Weights of a small transformer language model: 3 heads of 128, vocabulary 11341.
Each number is 500 + 25 x the weight over its row's rms, rounded and kept within 0 to 999. Layers, rows and columns count from 0. Numbers have three digits each. The size before them is the row's rms in percent of the matrix's.

# k: layer 5 attention key, 384x384, rms 0.13, rows 267-335, columns 96-191
# q: layer 5 attention query, 384x384, rms 0.126, rows 268-336, columns 96-191
k267 127:502490541484539485492544494434486512523538506463477500511485464510491508474538491520501478500506460486502496496514503520454491516462550487522512463463510501462540504463502514505502509563491533512468483523496471476542517476510506543475483516510490486473507466469532521520543509480508512518
q268 104:469471472540473503529537477449494518522495449499488503507504484522484513528452499537494511517515524482478486462492499506465546532476482492488501506473455492505533501486464482523479473477512539505488505507498486526523520508465484524536484542480473496481486475437517508450469486488520514497
k268 108:505470502500516543473540494438507526496523483518515470557484513504482483485461480487521501506526464527496492455514460504482494504490479435514447536537474511541530472528474481509486481494509496508508510509505488544504482540472490560527485516491502519563519520527501496489482461501525519481
q269 109:510487515466492501508508481519501499505510521527485533529466524497509482517462488546493453533454549477489520450456531526516547444470503520460495519551498505518481536485564488506462502516458493497488507468450491517491471517506503519498499481456494535506487516510515494444505478481503466431
k269 117:467496492460513490509517433528467535472472546525499517535505500483509524489511499495531501496437508477499509491512525511485511473509500527510501513517519498491473521492500489527500474497469456505476494468457482494459483500511474499512502512478483546534484479511504554484478448539545503497
q270 109:483483505523503502504532498555501479503504523489498497530515515509483506527518499501508512527489471529502528495516503474500477481532456512507571506499442510541515467506538498515515501470483467522505493518477469448477514495502506511510532547508471501462520498510501467478486445491487464516
k270 123:505524499500493499461516536535517531513516490517497527505537505509499547539471517501504504528469482521546521503508505516508497501472497513483537518545448526556505465508545494465528550477477503505477493530481492484484499499474474522522521509502494520492572511482478507492496537497469472525
q271 114:491514543481537511475514469527522477478422516532488538461507496497504461510541451457538502491456502480487518495479509437493487489531505506528496500541507519486487514496543555478458482525536509518490514502478517514518535545439512480460503514506473465506529501498503469516517532530497481498
k271 119:498499530513500527485515483522485527491517525502481521524486486462519489492547524504537519553478576525477505518470565539529494533485546491482505485498516508483497488455497502523465475494519527511514463487497550502480499502456519472557558487522510487488490469508486514538528516488487452484
q272 111:482509512502507483490521502495487463480487520489441502514540521497496494435491451530485472472533505468485475445548492483472539498488501519485517535489510494488488500506504500533505522494505502536514505499473529504435494509511514531473501462497496496480534464505501494510485530484527507481
k272 119:498471536517510547492499522529493515478507526514473508582514504521505464472518504520533466455509508475479476515504471522511542489488516501497550568495498528499479526494463517521536484483462537524530469456496466515453473498491509520510467497437500496527483537476507508481468521504496502509
q273 108:516516493498490458518486534528508515497487470518512525495505513522522501473569484474574427477496488501502499529530479496505490453512495512454492503530501467466506497531500476526524502513461500521511506496506507482526509531507516545482505524481517494552482500522505531474479505500523473498
k273 114:502477501505481501486504491498463509459471502497477515513491466471481442439515479470501496492494457532492480470503539511486501497506515545482520557490535489518530485560532475530509495524477491504523472501457505487507471563511513479523518489485507505498471507536515476537527536492505471496
q274 112:486488517553499508472469512509502493435551531451465484509527494502477515515549543535485522495477501458517507467486505490507543481488491441461518511483458537482497483511458506503509527484452522533542476500455504506526484481506505502507512525459509468515499472491429495486549505489508509534
k274 119:452489526554516482479469517546542511479523488458501510468524491477464486509530497538478528514489485454540541495487512490529536490508526469471483537496478498537515516487497485563505526522458517511470500509454507491492489494507516564469530478506480502509506514485501471525544483511488499507
q275 107:483502541478519548504505525499507515526456449541506494506547499466488474532509554495509470527519499524488443514489497492466487502512542540502489480505488468503509512539496521539494480493515509493469479442529524532476506485494468453462488494496470499518516519514449511523458516476530537492
k275 111:518546511503495533491506466464505499520479478491526503519488538495510457479491510467528458553483481527509488508510498534505528440491504525458473503510501476466494479496484516493488512534496494466502534433486479505495505536492522462464478476508496515514514495472490504511470516510502508500
q276 106:547488500499519494495475511467494493485513516491509483507493494505500510475488508470515490487473462498519465490486520482509490503523512535470527543491467504486526518574534493503477468498505517490449523536507548539491533475497515491496476507509515487473502535500509522539486513469544529497
k276 113:516478488509539492503510499460553520510493542561461492519483540512546507502507491494494492511475490496473502479462480484524553524474559476451524478522447463501527487491549461511490540536507467500496509471516530507521544522484535460538490515463543469488495526526498477540514536496529535524
q277 107:510549496526477530493500479473488520449519521462497534472510511498493562485487463527517433504509501481507499485539494562472496520530533525517462505437499548480507501537498501535512480502496497516497505553527506541513574513506461504444524472500518494504493463481510517534475524497512490510
k277 119:503513513507482513525502484457461514470517523500491488492463540502509527495451491497531481472472505517455489487477495484501484472518527504534485485485481514486519499489431473534506463504517500506498506527493493451485530529476505564456453501536557459497520504518520484479452472467498503481
q278 108:495554478517474478550499481502508496528473504509525519531505518531521503494501533499514494515492501517482475474502467508503518458504545525507485469543489457495523489514465488505473489510456494459508456491520508503508490485582539495529499537526521454540475542531531488530505497510499538496
k278 118:470513493490480532541481493505453475494511509482495485504498505509527503494469500510498513527471476487496462512521480514534505473461528509508453482511515492491518511511487454511480530442506543476483491454504485460551497539528489497511466523467469563489502518482507445499517525482500516472
q279 110:486518536555541504485506493508534491493535536495529501492467472478512518456518482485484514504489471515491530521509497490510502479483524532494479468500481523512494453488496499520527548510504490534499481488523479496488422459511507488515466508488497517486522486460499498524457514519503461531
k279 118:503495523492527474447507489484519510520519498495452513515507513505489460480511475447498469473522465516526496465502523464503491510482512482456486469514433520500530530492503459472483484504555482477511489501528467493472518478470516448505506489488469531498517481510509496482433495517505471474
q280 107:518518516495476525538512483519501483527448530502515556500476508463438500505524516454525488474506504503510557504516514490530503501476463500519485456509514489444445495508511482517543496489494521474477510498489470501504533463476532457525506536483478524491489481470510461472509466509528475508
k280 122:444486493496447521462557510512523487560512506539478521485464509414454527506491497484550464457508485509522513540521505501492505510501455473515453477523482498485458523542493473523504478497490499480462531486529485489509548506473531496508471514472513470459505481481493481468479451483478509450
q281 106:452547453493521482546462501490458497500431494540515508496520514505500497519475495446504486526472503510512502476478450509465537470495484443485521457499493451504523539501502492511535485462447458492516489528470546518491491479474459513510522505503538490483480491482502482529521492509490485517
k281 115:468495456498485487535506482498439491508514507464543508527455470477480487528453516485491513492506490490519494529467517535491531472508486507500538493545525465515494550493518471501563510511445470492508469530489514494508500518458491493506522485484518488492519491469496499510551479498452488498
q282 108:534526486526492506477484461473503485518493477484461493480494507507537466451530519540514475466496479493496465520521506486525473514493523470487468503512496491522516497478512504547552499488557496439509504448453505514525467506521473484430542481522500510530470489503501537475519523484516505479
k282 116:529529511492448478483481525474486490491502456511487518471511492512547470481489475523504485484524518475515460524542513502501477477479491503558472491507555493500493517488513509545538477482463495488507498471489448509510455478513467500503504504486477495516461472498516523510486494469519526526
q283 107:472487489502503506484539500514517488506485501502497481503461528500481483521520501463514503529524506530467479477481526503504475478488545501508469528527517522440484465464504514516505484533501491516480519524514497478492494456490465480492516501519557486512536480516469489458518502510463480467
k283 116:492455530532528492503509530456502541472490452504522479519487518496457482497517511472525541502510513534480531473510522496515551473514476471511492512531540518435499441481509473503483467515490466455472493526508510531496533481486497458542510516508564455518497488534495521468475542532522464452
q284 113:525478505507509516503502473530526537522498483531498477491518545476468512507503520504519511486504510544520471510532495467485496477534511525539493483521473486501478487495487491546484488465537504545481536504537538457548526484520505443523515521501497473498548499482481499536556480492510498496
k284 119:517480551533506540495484505506498529492493542518450542511500537464512454470491551410487534516461504522510503463474507491532517487538466462519493451481485487486500499513511492514471502467563503511479519519499519502501456498491484518509487516507511471519521473469465498518502520509512502459
q285 106:486506520510507517539490473534505543484510504526495516480491468468448479520512510531490487460466516495497503478494483528508529480449463502539472461522495514503493510517551513499518494473485530517507539504514482532507549479475499503499478509483513473531464482525519483515483489557487497530
k285 117:526505505500481481500468505488519490531523506466506491466452457509456548490489464465457512505482519487536490471521525496492482500461522491517503509518511555464461516528515498454516529476496554497485538460499526485513526448500470499527477529480527465475481477529481468479544499529491458488
q286 105:513530514498513526519496531524528496508506485559479512556500476528519507529494482509509528495519465497471508487468486477522491523528528521519519463528490489464492484521516460482494518519517502552530520495458468500468472469525517553537476506485463531473510549536505499516465517481537507464
k286 113:484555520509503507548500518487489460483526512488460502541548464510532461508550501518481532508475500493493528525469495488524506521506519475525510494500493502449506499502551506465494539489481518576488528504466544544469476505503478495548483478503557526524459510501477500480498503450465501471
q287 109:482517496461469511512478471479474519539496476501509504481514525514513483514468506485424562495507510493507516475504502492519520469504541455508559535504485473499491532470475472492512538509500471490473504511483497508423494494452484498513479464482495525533477491490495458484470505453459504497
k287 119:521503487499454488533513486518471491494520486545511497521492510469535527506494518519469500489555479499525540497452477534518489438487523512479497538537516491481490463456484458510525503513455498466506503483505510445522499533522537532499508473537470501519501489494507477518510465479502492540
q288 108:494467522513516509526499532506472467531482477471524509510510520480508520509487495475500447507458532464502523525503491575523446514477485492504527505533472500523481508515522522531531483500465512528513535517478496507516458519475524467483467515515502485496496469512560444509444514454484506481
k288 119:495490513486492496532484589485467492488560495464528497501485500497496478514517478495480491478525516478474516501491530497483507487487483489505536535528518537566486498491487502544485516471471472494495480487517500442501524517491490441485481509501512511515504510494498461523457483523526536563
q289 110:470523483500516510468509525491554517466481506486543527449503484491492534534529485494489498467503511477493522503471514462503488477502470484514517521497488459462519484493521487517498457545481439496471521481509505507522503459549483471530527473490551448529499509480469484546509538514505537516
k289 121:463499540521543465497485480476529530477469516491533534516504538465493533530524547532461498521487514498515449514488464438486485458495485539525545526452450488471512485510479511476538493510506480491484522523504543486472501510489509482492509503487521488528512489444500518500510519464511499506
q290 105:516497485560506498522479493465498535519441477543536442485503494503542480524486522480492466503476540524495494529524486521519495491449472524488484524504529493475510479517523525488514554514489509534532542484494456545519483462520495491503535509493470529537501469507480493477485475529492482507
k290 115:504511481477440507520506487511500485532535464465516488547483511470483477541460501511507520517466515522549521478517455485519516517494508513517479493528550464483484452494458475458483519498531489540492509521501459504484513497477470509490493522505508511501484477514491460485514479528492546499
q291 110:503563472502495523469550462507498493472559498498500466532463509477509525485498500517537547516433511515492504497467480486498519482481508461503509474508513510507490504518468492518516503541537561497478527492523485512497497502516485509501509483478473506482530542492459490488505468496499482495
k291 121:477512466480496504472582505530509485500549496512521469528503522436510537475510522487496531511497533499490536505510461514493498512493535458534487463400488507484513479537509498503456496502514494528492451505515528510462515507508505477465494489519525512492490508459504470487526487506504551491
q292 110:506558516475508460475412490529483520455521489478510568522517490486464488503511456512480504496535475496492506459482498500513554485502465513449504542514507511495486514473507509499516465483476482508513480528539475492493504488502536494481484508506505502531533501462535489464534490497496510498
k292 126:486520517519489470497512483529494569508470544498553520475511492483495495490518492516501507544538508495496488512511523489571489490482497512501497536511496490485480495476492523514525488518521549503501462498493457492452486514524497497517506461514465530513512497476496488483520497491472487535
q293 109:511509457505503515469534555506497544481514479532534523492501534466550485483489513515460523515482496477551533467491520504474467486522492528493513497523526479485451463450448529532523483516526500510546491486477486532548548469466532490488511472484515527493515530511436494464509486484463516464
k293 120:528538461493477505477532520489479529499513540532521515498486537482473491485438530526454485538476498500552544536516509530501507493517495513515489481461526471471524497483516492479512492522513501495488502463458498504512534479514469467492536517533459473459518556540476456486510502485481525493
q294 110:524514511481499468489502497518509479481521476475494483515511482524476555511498532503514529510524513469487459490527462522483491478545508487479532480470472486471507525493520508508574505544510508468482528492504507495460461551476542497516536476512501495503506428501502495506478513518497486498
k294 120:523501517495493501490493482513483470481529504531500495526491511546479548513519538461507512522491470510495512507509500529497505499499500494450563494454454508530496511470510518529530537496482530488491534469521498451475506522559544508490505494473527503476505495473501481493502512511502489477
q295 104:507470530502492533495506494510511512557516522465511475513471481494515467500522500529484482595539513512496526525521490495535527513501519488471466525500451458465507512537524509507486507477521482499514507484489495479546521515500533534498475517503511500487498491478486494502507512543483502453
k295 120:480458498505512476494483480521498505532536468508522498515553495517455480499504464538490483487530476512539529518551503484505483535467493529498481513533521480481526537506454514471506560518539460543495514500498462492500511484461533526515496495518490514463484502526464533464464463501489486517
q296 107:501509510515507539506502530443537501481535517501481492490517485533508516491470483496485480514500509458488511509489484492487489477517555515456507469479484477489516480481509535505512490489476504496488499493513502459472453485496490477509523522502520490518511492473514528493515510506554526447
k296 111:494495498502499518508475511464530491469489477512436532482490532553533538540546530517536488512519475469501477524553484494514525469489592475489527497436471493497465532505550527527494522524481474521523494483504469447516487518466485484483550522516540495539442465509516479511541473513531522505
q297 109:507518486488461534481498548525480516481485473491472565515460552508495502520519472484503441482515553513516486543491451481500508505498518521546522504529541514462500516495469510511510498493495503517465516517482508446476512457504488490452495527493543534453513518515479493492457499509512495480
k297 111:519455492517463498499495501528495525482493518458481527541481558538483512537519498516471479492500521559483472458542467477505491521502500535507507501501536528457480499537499496489488518496502506444494506525465528502461483447505517458503515504499500510463507530489492480488487479501524505428
q298 109:503490492492516515505499517532500510523489526517541447487509534518482501470509504502471486498526478512483475489466521498503527532429474511490494531532521512483472500494532534497559536534474498525485514485486486561493494515517492486511508465512535493508502513471492543524476488480497482489
k298 116:522499485579505514539469496465505492533543482507505519506503536496505474498504506548528467525529492499510506492494506486493530538483489498470474494535539484507488516491531498448542519494475495509495515531502493510440494494525462518503529543519547547534477478501484506485475480542482532492
q299 110:484441522479499508472479522489540528464533509507530522511538469514484528453480518475502481512514530490522514530492463461511473512523510506528458558508497463442480471539488458458497517473502486465480461471512490549510505512464484482507503547526531521481459512466527507464495472546536528477
k299 120:505521503558521531505502499466538505530508504541492472503504464522535549492502528510505480484527459548522546514506528461491457515527534440462516518553499485487528493509502469449500536495537485514476521522536522562510500513490472493447516554502475525526477484511481489465515461536507493514
q300 107:488504510490497545486546496501487515492508475452495479499520504512525486468511521505544536508494481496540543495504487486550528473489494502480467541512494523491500476490509566502567496467503474512501493497472547482519454479495524506511486506495550525486517493497548503490453511508525498513
k300 118:522486489512514512493479502527502528470507504502512546512508572497525503507550513519526528453523503479500495501538513470516509472483515495479491499512476499497458531483521504491474492527523488453522508506482472508493484454455495526485498529518535550520459525513506498493455507555553469523
q301 104:490550519491480471503547488508516518475502501494514545493481525534460502481538530477504481490495459464484539558524530480517518450488518499543513581517466509501507543468524439484473543507515499453517553496444465525479537504476481495515493505489496487489533484507463507482527521535533507527
k301 112:438535520502499465512528557518518536509482545534494497499459481492469514507470518516518460525505466519464508548521502500530461539491506502497509525538484488535505507550565510499499502501536494483520508498505555547487496478482497476520506510508500511504554470532493547464522489524529534470
q302 107:507512464502486517514532539473512488523511546495469475520512488494469509473474518496537525500470502476471529503482538507469520503504439496534480521508487480490518482533463513501459496473472482528527533494499517455498489511529504458462459500506498482504461515498496495509511496486495518516
k302 116:497506465460509526499449526486490479505492526489471505508463517500475510512517507490547467519536519461522511513514466504446556479491501465519504487525456493479482465516487518506472481517493516522484504547488488468502473530504495489520513531499516455516512524508518482530496481521515460446
q303 111:480538484474506452495476509473481484522476500452502460485538507561526495500496531516476455526523489476530494485522525518482499535498464528514503489482463484470502519483514517446496514495471497546531494542517500485526492472514515487520492485449540529489509503557515501504502511495494551543
k303 115:484538515525497441514498494503460455470482546508503502524476533525514477492512499521492522529483466480496510479513535479523492465503513490520494519493490532513500536511512548447533477497459487496439513482468508527473477501496521496540530491512479495500520540460472478484502464533497503511
q304 112:482501508522504493481476478510497519472544485493492511504499522536505513499507515494477496467509480490512525509496522511501515461525507508471444522490485482480514488467478490473475538456473487580522506528510436525544499481508496499489519446450496513524489522512470505498453527490502527482
k304 114:494514507504498511523506469527463475516518530549486476504488481536512525504512524511458495500493502468470515471532498535496504458508517523529518477477508490468506486486533540505502508494512522510511496497517506498502502534490522518502518505495475540515539536472527463529527531533481538459
q305 102:470499481516484451467519490547468504524526503490492469472465506524489514462482459492542525514484498520481498495501490498486479489499508487503489550523479493492476480499539514507548498520465518467514458476506487527487494468521465488527499499496477469521460518517473510551440499493491502449
k305 114:483497484523489445461478480523540457478535461491527466483476506478505510498521458518506473500481517498517514503503496491482500482507495501506473537564471491544470495519535537515541490485466544455527488508509474500483500538513452507512476537489518461502441456495498547511517505528512530471
q306 102:537514475524452491507522498466484509472527441461512497519489500516521492539511542481500471529518501484468517477439495496509476501513459456521498508509507510503507497515533495500469506483497453524480503524500483533490476513459503522519512539517474480504533465487498509493541457488479533508
k306 109:527493483503531467531475530509533548450509478502536494530493513555501502477485518489465485494511497476482525471446511477505495545511463478531504475512492508516484544478505500555473537548531486496472482480548447533475467523506500502549511521470532516505505470467539505525497516501494537519
q307 105:534499483460533515532503519434494499472465485512518447487468508518482515509519506503456507466505520528468480508472472502502545472531491532527537449514474522468525477526474504504473473509545492471513476535474502497487534499476508513494498472512515502489486484462497523489516541475540526520
k307 114:502490488481500466532529476471514483469474503466545525517514523547475490545522504485521505488487523480481534477430478519542523490509503533540504490504489503540516440543468471463488504500517497506491461554495462481514527489487532498479519501479489503470522493525483520457485544526519465549
q308 109:509471504470555471539491524479478513529471498500494464501478507469523508497535491507527486491518449491485497479531524468461463525523505516514471501517520496527441473506480516497523538486489544485477510505517469518478500509544489513543490476485462476489478445504535502520524447482544458529
k308 118:510508526546524492466467523473544565506453459527504512485471478505551492417512515479534510548490459475478533533516496497488495463520487520526480493500539517527443483477468520445519490453516534501525528507455487485496492553524501487512484488496486498487464424540480492502517513463490492513
q309 108:473513487498502472529458533509510519499501483528480500554485519512479492473549509507480510516525528533452474495518520499511471466510503518466494498458502493489514480490473494475482505498481474506518546485519474494516499545478533499455531564498526475467542498500469525509495519485487466497
k309 114:485476458452515502560499513513479521480494527459503491524517461477449494502500524502489516497514487528448488510515504542504474457503533512503477502453564529500506471541518491511493542463492505460471476506485490460516461593499512495501507502498507488503537492474480524503494484513462526495
q310 106:472506545526500461523497467517460475501512475476459515501520532512483495506534544479501481483515448479447529479493478521501505481488515530454487508480487454517487480478505511490472514544483529402547525524512508511479545519494495489520482490540521528534481479510529498465474497552492480507
k310 120:503497509498479480497513468530504510501492484441460544505465523539517536514537532503492526542487485499491514467469482513509461516507481530464512515492490467543469480487448528491470506518493451483513516499511501525497507518440527444527493492526489532485502502522552527476499491538488485504
q311 111:492513475503520499549491477479491469485473516504466555489491520469506503469509500504514545462514501523484488483489482498507491474546488479508545480492534454501507474526483504520483520501485521512488551512489515496515494538492499518529503501532508525546503507507479477451463516493516512468
k311 121:520477459492494500490502507494528454517524554476437512482482503469524508502466548516514539473511516503516504491482480503488493480542516509522515518477514524492508484518453496524433504553494498455492518497506509491513510518525486481496483484478510463508492497463452463455475518510508500476
q312 108:485471497500531498489538501512486517469536478524519506494470462501533462476536483493466492541508467541497491476511467473506490486487495511455508485457486478491521553475500513523511513557484530504488535467473491485488502526472521557534508513498530541474506510491525525541482448486527510490
k312 116:492497490467510480477533517518469491515561537514450515515470468543496484514469503464493507489502491488472495483466486513493472519481521509463496484524480481487519514504480465522522564495479492514551495442485509496456528533530500520505503481513497489490506419467487493513486463496560506512
q313 108:485472478531463465503471508496495545488508463506449467463493491483469486556474514526495481545526471506464464533465496506539492507545523461519472500507525507498486518529512460516492522516510457542516504493501489445520513559527531498500506525523466462499471505503492505505489443511500495501
k313 118:539482470499535430480491447498474518460502468508473467511494511490480438504493536486520490500528458519479518488467521509460529517522459467497522500479492507482496474462497549532506504521501470553498500477495450438535480509500520485482509504496460504504518515515488539529483471522451465454
q314 101:497452504475446487541484477458520525505497501460475529510509514495477450505495520487467493472563513501527501513498507529556491452452533536484513521494512493515489476489520506509497511515482482534523498518479494554480496524465505577516458483480505506508510518494484481456521495482526508519
k314 111:464481496474484479505542470498474494523537517497499485525566502467501477522530486534511508466506527505478486488497536494534495508467525490479510589501516493511521517496519518512485541469489493504480513554523470516511469494473452517476489500496475509507527490536502531461495526472505520489
q315 106:499500512499510492490509490479482479519453473501517466481530484511497484560505508509517488555517476518482561529511510514473509449473527493472487506497512521482517478438474473542481493517478558504547458497472515528497452504481495519479472513501522473510530522496475450482522493478506492540
k315 117:554501523506520494433471478489458477556511469499545523513505491515482490520503490473464512516500504483494505518498524497515465482471485476462497498488508533502515528538459442507535481513499515489515492527478532537516500511495501544467475539529477495513492482481476493480492508515447506497
q316 109:495525519475506516472531481547482471455494509533504508497505492523522516531482521539529465542469533543507498466487513488469443485462472503513500467474465477511528513464498497495488501483513514481522491540521524523546487490528501440580494506452479542463506492491479514497500491473483485481
k316 114:497541531503516517496466456499469483469487506546502567514480490518488501511477466513509484510499533498539519469490526530465536504491493511540497483509504469506550486466460501495499522485529540479507484530513478521536498547434489506534537542463505508519500516510517531542485515484495515553
q317 107:531474478515526480463516447474453470530490500476513546479463516483525509507466506510485491500505499507464488467514519512485477531524540527469490547486507495476500516477513516465500495473487524483492528493478484547453480481502459486480474509534484521514481516511522510467522487527521446528
k317 120:530518476485466501496503487482461462465505510539541547469501485483535503537487517466519504496512481516522492468545472527493529543518432497494468464479526489497492542492518498494506462500488492474521446461520473565476516516483470521511449499501488525486487532538522461489510541548515488499
q318 108:485525473501538466499488467502504516542505484497518489522535538453513481505471498535522554482502507488505457513449493472466497504511503502500524515511480518481493500442481494485489523454448479528484464540489498402517475497468508476498499507478501524503542436505478484505471506450507505488
k318 121:501477471535463488475538468520509527514515484506509467511473501509534509449482498504487536490486485510519522491509501464450511523515482483500541492510488516485517536489520473449517460485460497525534523506506488466466510534510536503548500434515475497508521486484484545511497503480530493454
q319 104:462474507490513445497482493533502474500553499514535473514477519493515488494528505476539508510491470503529465477569482500515526498481517512496523462488505472511528543515502508521478477543495515521470479532511450478483480506539528519495531486507492477497494527512488516489501521511509530485
k319 112:480505507513513443509481479506495482489531521574507487536503476480527498496491479497503496510444502448555500480542487491534496505525509498467526517471508513489496514489481475528486509543506499480514513497549505487474530471512495496489500499438504488496438482466478496506521560518533449489
q320 107:487486508493461505453526496509540530489495503493482510463474494483512516493512542452525472529493497479472491511499495500511541493527504461540476507464551509474548507508510531532502536482500520453481546533530490500521481483490515482511502492487501483484502538473485496531533458521519501507
k320 114:483508508531489540479489498500532552463507484486489510466515473527494491482542534468504463495471498465480543481474535498498524528511477476498490498479513471469492529483521497496493518511496512508510559550505502516462459536476460464499530489509490442511539487513493513496517434532515483515
q321 107:487507524480518494506536503493496524483499475512494502511496530469499512466534502502509532466469545476482517526492518501534479510494523505484446521531480500536475498532488469517481517497463458496527545529516492500534504491480474541490527490552521517520508492493492515487488497487522535475
k321 115:508528539469472501471465507495525572482442476511493487483471504522484517504509511481458519486494530486487525549508538515502481531500524521526509500513489544511511540491519487501510498515510478477512501489466510517488482482520521510507502504527528520501505495490510549451530510479517493513
q322 112:519506476495478500507433536501523520481486492523493479488475487500506494489535471500528539464486471526472473494453530487501471450481495517522486498470492474534496542496544469485506539526476540516498469504510477459483503493510541497494511466491485526514491495504499530493494497475514519486
k322 118:460500447481502456532459517522546500495531556527513481514490499524497539469502516539493496504497483507516460520488522452507488500504439561545486503475502522501437561467526502471470522499477507522529483520498536457512493472507527490533481478509497548524487522544510518499518475550538473527
q323 105:484535516516461529482500501478488517524557536533500512520497501475499468484526513555516495475518498453457476484488517512525481507485480486517478464529476505485482521507520492482480469557526482517486527489506548514522484493508487492481537453470484523515532516511529492519509478514517503514
k323 116:497555531500496481440482493485513544510498524476453559528467551512479501527524491501520485511531521465514498497507502502549449494501504471506482469499438515468484548488516484501431487486542491524516485473480515515523475524540531515461487490499504525474525494491491474545503448536462492533
q324 109:474475523497457491489474577510502517510473482482512527497481504461538486492529510497504510485516507519510510443512548474467520487486519484496539475519497480486496551535521484485517530463486495505525491498501518497498480545522485541473463472531473474512531472469480516526480536504521479499
k324 118:472478519475492517529497495490473544491568483496506502504488505479518489524503528512498481483496499484538535505524490476493503520461529468524501489534506465510486486527520516517582548510504479499509548490496512525481461514488516509499497475512513466491511500444470521522487535525518475501
q325 105:483480535484452509506530513494505527486515492479528512482520487492464489490478473531486527490488541519494515496544479516515485518486541452510537502552493491502544506555517440516533494505506487509495454480494537504471541529507511514465512482494505564526486525503472483456528466485497543475
k325 114:473497498495509453505511501509521510495509561474519493484509498504481514512514468513457500496486493541527518511491486550511514507520485466490500503543534480472536482550520483539472580494516480494501484475494457509506494516520491514471481464508439580505514513478500452531513506454522490487
q326 108:485529510516500504512452500498585497517490468530505548515551506488488499445478475508497478527508525491494507506547506507476475460472513452501545517485514481450499518502466504501469538514530489481454448482516501506536518487520517464506520456534468510522502487530519507449521492453538499508
k326 114:483498503506486542484433487477479476506512504526461507512489474518466491510514515493508471515485505493488512499504524456496472464498507512512523534494490528471475488482500467491475527524510498495500449480541517491487465534500524471487506467481455527486508459475478448503522499472506500510
q327 105:530505466503469490496486543485531502481493469507494504495470508498449500475483501552450516484475553488501540513523502471500486491495528509500434512523473477498497521478483542528501461514530510506551484487449522476493519531460540491442495448457518489481491553532502524521482525545540504512
k327 122:497474519541492513499485478471509467505502511506453478512491475501482535501476528534495541478483482493515514498495499536481464507496499536525484471482488458491519532512470528513542526514562501524520499479475483511526515480498498526463488474455529499497526504513461551522471520508521481475
q328 105:481499493528485495486529478502507528529501470485540528492462479519557482501436516531492458526500517481490473532506505489476501530516530481494509495477513465503491520522445475520478499491485508490521505523500484527503463525541514520513447519480483506553440510505540486511504511505526494546
k328 114:480470527515515525531478484567447536537486501521525520497451456520484452517514527462469515571540470491535523506485475481458491527486513482518484490516498540482509535511487469543487464501509493498446519531522526447499460526548547489530501494503429506502477498516510461481495482502513496484
q329 105:472513460502526449479510520502507533480471486519492476511446532534505491492452481520473512471472482518511527475499503509555506496524520494507498444508523497513504521503468492488536525505488488492500491507499497498473508536458463492453452463557511512503474509534483547476477492488471525502
k329 115:491471493471510488523506483504485510514486511495499483460505570527553482524436496557482489502498470548529496519510538504527464453485504490526525495459528514559497529478501475508473487506523510480458462512464519516498511492512521480464497444446503490508479524525479563501489496487499529470
q330 103:506529503480470488526531529535537532522516500467483535470539479503518491492544509468461508500494499494512466501473514552521510473484563490504527482494520532472499504515525531480503512481472538489514507489479508484473482501470478534456469488534542570499543480504500500492514493516493526503
k330 114:502449536502515453515512497469489478451550502492505513488502460470474493508488504497518548471492495512509469496499532493520505521518519506515502498502502490551546505518515516519516484524526533511449497489510482483529448517492493480504460468508542537512518519510476481477489484537507491485
q331 106:479507505503503516504509486503502491467459518465534454455475498489501536517507532478486501482510488497545464504496518478519488473530495487513502457502496478507502505473494488505479510487469517508549511474455493427536501454495503481489496453521446488488522475530550490499515496457460511482
k331 111:477490523482507478501501544500526490448544503503513468480482503482484487526514500471522431458524470499493479524483482469489484494508496504539488491508501517497546494470543513529505481480503486516497493494483523496509474488475468476485502471518453480469524497538528487545533508504540502498
q332 107:465517527530466501510480530495481496499448485503522540521512494499506512535491497478519469523458525473507517476486490520558525508464479492501481498482531512546500521498515482495535496506509511484468500509471495514533507507527520490503478502516533502476525494536536460500537496460500524448
k332 115:473484507445470508486460482519495508521532468474509484505526507530504480523493534477493472504525532490475492503542493483501506548446512516553518508494511456506500454499492514488533499493465521496467445477524469497514515527507485469513523512523499507483522491507511502459576490484466509531
q333 104:489500485452497541503502534479514494497490496501503477512551488521493474511521518484532539512484470513552487474513464464513486517488478504519467508530515497498481545530469510521503466497520513529485536472527447497509478525488468511513477494513442453496444502481512475516520501496482487476
k333 110:495490497499473466498472496513529496473503564478490495513535516517500454519468480495500500504488557549514522484526479427409480549491489539478464486495522519512507472487516531536512499478541570528515536538480509524500463505482488490506457496496459482540431454501505519551504485476504470492
q334 112:492482504537527434497474528515529490508495508487476484480543553462531530500465430522528484536524531519451471515528528488513464493451456465501481472500555500488503516502519482464494510506510515482500471538506494517474496549556547477516506506503538504482476532503467441467474526463502499464
k334 119:531467498496510460559505500523460485522536445518436489495530508459503508478448501493499486518511496494497456516487516489490474558460499463521494517514511540481496485453497536466538462494469489526466501500492518538517476518538516506514531524486515533486488512464474495495455508486528501511
q335 112:515450501536506534499534491533539526496513475554465499457463535492537520533503483511507504488465503520544456515518527554551507473522492473505506527472505515458489520509469466490541508485516496449466515505481460489508487488505489487435494506495489497469441500494541493512531484467502497485
k335 119:532516540499535470521502478511505509445497496580462542513483504492518511525537505518531455511498520456561473474486497527478526493462480471494524515479494461484465459508489504469542459535553534471453524501505485513478524491535519487502536520556508525467531489528483483515506506493516534485
q336 109:486527497496495547462480508543485463518500504485535474507491472477471502477521494455494502479519519481448463483485506486529510496510505493443481489468458506525520480511489508513515501492481448499557497507452495485506523494493454522511488481500500510469465475490496491482489496470515460471